config.toml
n_layer = 10
d_model = 64
n_head = 1
n_kv_head = 1
head_dim = 64
d_mlp = 128
vocab_size = 2048
activation = "swiglu"
norm = "rmsnorm"
norm_place = "pre"
norm_eps = 1e-06
positions = "rope"
rope_base = 100000.0
rope_fraction = 1.0
qk_norm = false
attn_scale = 0.125
bias = "none"
tie_embeddings = false
parallel_block = false
init = "normal"
init_std_qkv = 0.0679
init_std_o = 0.0152
init_std_up = 0.0679
init_std_down = 0.0107
optimizer = "adamw"
lr = 0.00411
lr_mult_qkv = 0.4
lr_mult_o = 0.991
lr_mult_up = 0.703
beta1 = 0.95
beta2 = 0.95
lr_head = 0.00445
grad_clip = 1.0
warmup_steps = 322
schedule = "wsd"
decay_fraction = 0.3
decay_shape = "linear"
final_lr_fraction = 0.1
batch_tokens = [8192, 16384, 24576]
seq_len = 512
doc_mask = true
train_tokens = 102700000
steps = 7084
dataset = "wikipedia_en"
Each number is 128 + 24 x the weight over its row's rms, rounded and kept within 0 to 255. Layers, rows and columns count from 0. Numbers have three digits each. The size before them is the row's rms in percent of the matrix's.

# layer 5 attention output, 64x64, rms 0.271, rows 0-63, columns 0-63
079:157119090191134123115115124128150121129157106117128107145165125141076151124158114124122097163147109138123131152165142145127166091142119159147094151135105171111120133140101130093079099092151126
105:063148125144133131076166089116166127154139153156123139117179164077122138170159127133120100111126170174126146138127128105132112090154112123117143115134128169123138130137127112097136128111124137
143:143123161101112156113129128133176093152106141118133099127142124142107113139155103150071124104107131142092151094097123134149124134073167087097121116142133110148146117115158136197139136115138105
099:171161108121152127145178122115161082136119134128131134099126085146100128141174119136138141107122120138122113110125132133106112201117181145111158173129128108104108123114095110148119107095153153
088:132134124159118142135115127116146084139159144090112083094120124124107147116162118105127108133117154137169078094164129131137090117098111157136105167090106179148157138126145125102130116101151171
108:158153139109125145120122114098124091171097138088134144128109114136104098109164132134160146102120122157106131126159097141157089148115114153100161121155153122127109160082135113143089163101185135
098:108136115120114117098133162132116117131100115135141145134121095107136103183159073102108149093124182149107152131132085159134108132114113154132158086107135152112160109113112140098164141128077143
114:148111128196153140154144116102162126111142100151120120136151088132090130142139082084114131091114145094107087122128124126116141137133148137152183127089122142103109087146122098095132139113100142
102:128118159122169144142126141134115108094127094143081113132139124143140156142106123099131151163116148063140102104133161158133076150069146124164136105138106116108110106110129149116115145086109099
108:141122137115132109125094108116126137115138127093145149076104110142125120089097133067094138135128124157093111137110132101165119123159104137101115178098084126114134119083093095118122077139127136
108:100123101106106163124104179156120117114103084129135096137151097136113132136155088140093139131072144076148135112119142138123133092116140105136108145158119136149116073151132132154167154118126160
084:112098174116115161097154125116162126071133181130176144154110122150140115137123131087114154101168127122111127138130108119129127164144115119126108091143124144082104112114083117130174136115097120
095:144107156102112204142095142095143096145118146094106121120151135167160125113128130145159142116106147113130142093133145135149108120110091108100127102150103155182157125129101130111120173118157115
104:168136127116124156161122155143134113117112106136129156111106083124118118087130129129053140159110134105097094104133114139141127123082148121156127114148114147178125090156135180145108170122120120
111:086127100123124129168107103144096171173115137136089145126135135107140131103135108108149143094088124110101132158084114119084097122117120092111147099118150130164158122102139106140091112169100110
070:109120129132129154143092142136136133117150095120140112136140140102136174171109118124080095157086167130104138135102116131140133132137117121168172148080111122128140066179096119127161122140119094
125:127110129163168115104147138108137169064166110150112106148152117122144098145130131110116151114141150103116131139113138148149127115160129082154139078137168125100100163143142143137120139067109103
118:119125130085111111112107159139122133083102138151144109122107165142154116125090086143110123160124077117132124115087120185152147155115132114140125118132153122128132147132146162207144157118135104
115:131092092108131137198123153128117112129129118125125146094109095104146134109140141149101117142144131106121089088131126100123129094085117145152125112112134156202158141148146173115109141162116140
091:103169122110148122085150149130143124119122087131099144155108123077145118128151131109106177084108176126127137137106078121126110162149095149143151092155123120118089157101128108112118134093111111
094:146121137180149125104161103129157082140147122145081106171133127113151136112096146098117151090137093138114142121159126132084156134125115144144090117113153131140141186147121125113113128138118067
116:137125115127129124103092149140127116086143115168100174124137159126139135143130076098084163103182157144105132142099127144155130159126105139138144136145134133091109136077105115124144086087103134
115:140128121101142100156151142146117120096089082186078128165088135098194148106123154156122136144124121114168120114131127148113146147125140107152099140121129092160115167117149134132136148150116118
124:155144116098125147146146138112119092161073123143094164098118121121130118141121115159162132137149096130081119094149121159138089127095148134078150146129141161171123093129135119104087160147109143
080:128106117103093097087177103126093120081132131153113119145149147119179131159157123099125125117136173177133157090128106157128116126131144136118113098135125136112118112126115161084171157154103134
116:120169125132111102147103152170143132165119102116098127095120116165115141118139120106135131146069141142148123154129117142133126117141123126138117174146071107117074119118091108085089105107142086
121:111104129108117119152134137144151143151174128131133135143163165093134136127165187156098113137135143142143138100114102069148138110135113124169086121168090102115092155115143150118130106136157095
134:124082148117169143116147137074129109088087126116157142154121087140155131159103114107125153143090099107111140086113160142138138158147114156126128127083107140124108102158110150114165152143137158
078:182155159098145135126142128126129098133133120084164137119093117139125126130154195177100164117146112129156156098145125128132130153098142137129134142146136086094098122117122153162145084135156105
102:169101122143124120129129117128112116148129157141100150144112132151178148164173140163123125095115131183143134108125168172124143104102106090112191144126176121120131148139134153122133100148131099
120:118150115117159146153107166097141087132130096120154096090138078116099106139119104095087120144099174091098113115137112095135068108133114127142144105127112161135136110141119116115134163096127147
084:112129165126165107139114108131102148084107134139114194123145144101147148093043128140142140169130112098123111134128127124178138161172137158141137097118140117132129151134143125130115154114140115
082:103105126122139119144102105136136134088120094117107123103091114136173133139118126090109137137066151112169122095112157134149093107099134117134124167090088151162136089133154145096150139157108153
082:134146121119159133126155135125150112158147092132109155133127132130145142108112156137102174091110106116137155115121115125100108157154085156146097119086119093069125144118103098105136115174145069
087:138165144137185120089132117135119097152110115125088142141101146132164128108069107131113155108114099123107153152094144143116140169111118109098145161101146094105120115154131123159132095149134080
085:109134137126131091104078143152080189113149165098086116129098150110154129115091134131163123175102131114146109131093113132135104162102125136138134120142130111150133127143177148164111114115106105
098:101147097154105084111133114149130125182140142117127136111156136155105132160200090132150114112108144166143152160166112154123128106158146148109140103113139117083138171120120118108111110109149132
070:140110126114129112179091116119104133117144131156145168090156134134133102119088116133135152104167129104101148118118092122184147117184088139111129084157141152141086123119129125126122135090107099
093:115107122179131119116128145124135131116127140131136068156140125133068171166123078115146071155143137112101122141151169136111148106142132116141126114086133154145147125169117151125125114092164145
127:142165145124124128120111170150152108171086117113139136141089135151108112141103121157139121159101066134087129114152120154101158140116170115125126172150133107107127109160127142177116126163137094
117:102125160140161087109128103072156117104125120125117109108141108105159142147127074081123137125136128146145146131139158113148094159151138158138094129068093141140119141131131144103137087097145160
081:133125089180147123144095163131133139166129171097164118135109107161082082144130134137174102148125105106090103140138110129122140080137122131102145151118134185137131130126139096108103135122143144
074:101169097103092134133201151127131130169094151148125083123135145123108177165138155160129091150124136131116162131121131105101156089124116117091133153135141133108125098157124118122125113147106104
107:121122130110136185178149137139149115168121128131101144142121134139150158096119156197129125113121103075169115096134149109118160114109118142136099141105112113177138139125183127143131132156146130
099:130153131106103116149104094164136121152128139072150130109105131137071144088114136125119094173129137164123122151147114093152119135113132158165123122152102118124146152109134149150084159123190114
074:079118092146152115133127113128093121109139157126148156139135093072155130115143171068105160127097155150140101151113118107103130159167136118136154135117138147153116137136095088102133122145091146
087:142123106149117130126120098145137110120162131128119150123161149125076152113125112147091068166131124146138108110136168103126119108106138185142118165139099173103160097162129122120150153144148172
086:107116099125092131119143151128092098112121160136128081118136101132169165185149145079132135112096139138152110086143137162108113143118136105107111151146140163139140148147077098137149114134087126
086:136096147111124143090129136151109150133142190065116135142120100175119128134126146154161133109123123135099130121115175125131105123118106101070146108098164095118158140120109161158116100101116127
135:122081126099121133151102120141138150154136166126150128174091163130134151168121141149151107106160133129098142098098110092126127133102116119113138098109158131114167174073141105140141097174139116
072:134110063115126118137132162097109141081134126091160066143075104163125157151132139103129112166133126107138115100124153107114108103099109126118110160096116153137147142132126149097135116144097149
091:075103097148142120136126114155124131109134140163118145131150129094115156137118106127096111140118179092150119111141131097149121093120109177174119085131146165143155146132179127118170166106135134
099:163148145128098150146135152140142142138132113135096166107163104120087107086147139154114147108143139151109113156139097127174156130179134127178132144157120111138081128113119119120088131086171142
067:089141098106133160109110151142069151138119129109095157115107098100137118126085161125140129170093108124102086127132112148123101128106134142104126117137146112147161116171127107161116169161108088
081:115152114096110153167128101128134133177130074140093163158128156081133164148129119164130128123139114123101166142119123099134102119109097153128123121153076136157098102138169128115116128165128100
094:121113171115114124087127158138144128145107132131130157161117149111172107116151107159113144081125127149147134127118118123095153166127105136134113167085129096114153137120106117150182076182155141
107:138150112104114111105130185142086125118145107118099120127171131090137079112148148160122149131135122128152142149104129100146118128135106118120109142203148075108080117137132170148132122107134135
135:114130154166144145112080130170117148141120136101093150106108132119109108106112168145169120181134130129113074159146128135135113096120152085127133159139108149171133123110131114115076102107143151
073:144099138122089113117096154128145170105143106130167135162116141139133138171142121113089106159114158136117127142138116122126104145170122128184125147113089100061104145165101135120164146133149115
079:125162150130111168141155105125158123167129063104130115149117115114089133133107173129139146114108116110111130118157096090132129152152167155179102132142072098099103109133137123126124143155142131
119:119130083139154133149162070124107123159184135136122158109162142089146121136148174133127150097160104142111142147100118099093106143108120128110143128138150121102144132126111126108109087161079104
098:192098135103094144157128134112142082110119134125106101130152120154152105109165106140124142095145131145129151104155148157106090142084122122149117103152137143162133133117123168113112199137127140
085:110086124137112116152135107179104145132174193103167118105124087137078122135157145131123079126128149141168096094131125088129137091121123128095126106115137110126164134130140135126161120129113117
064:109120173134130167118127104120148133095120120111089144160168139113104122110099158116127128165139149126135107171128177092162159094137104116148115150145080120167111100124164115129117173119105134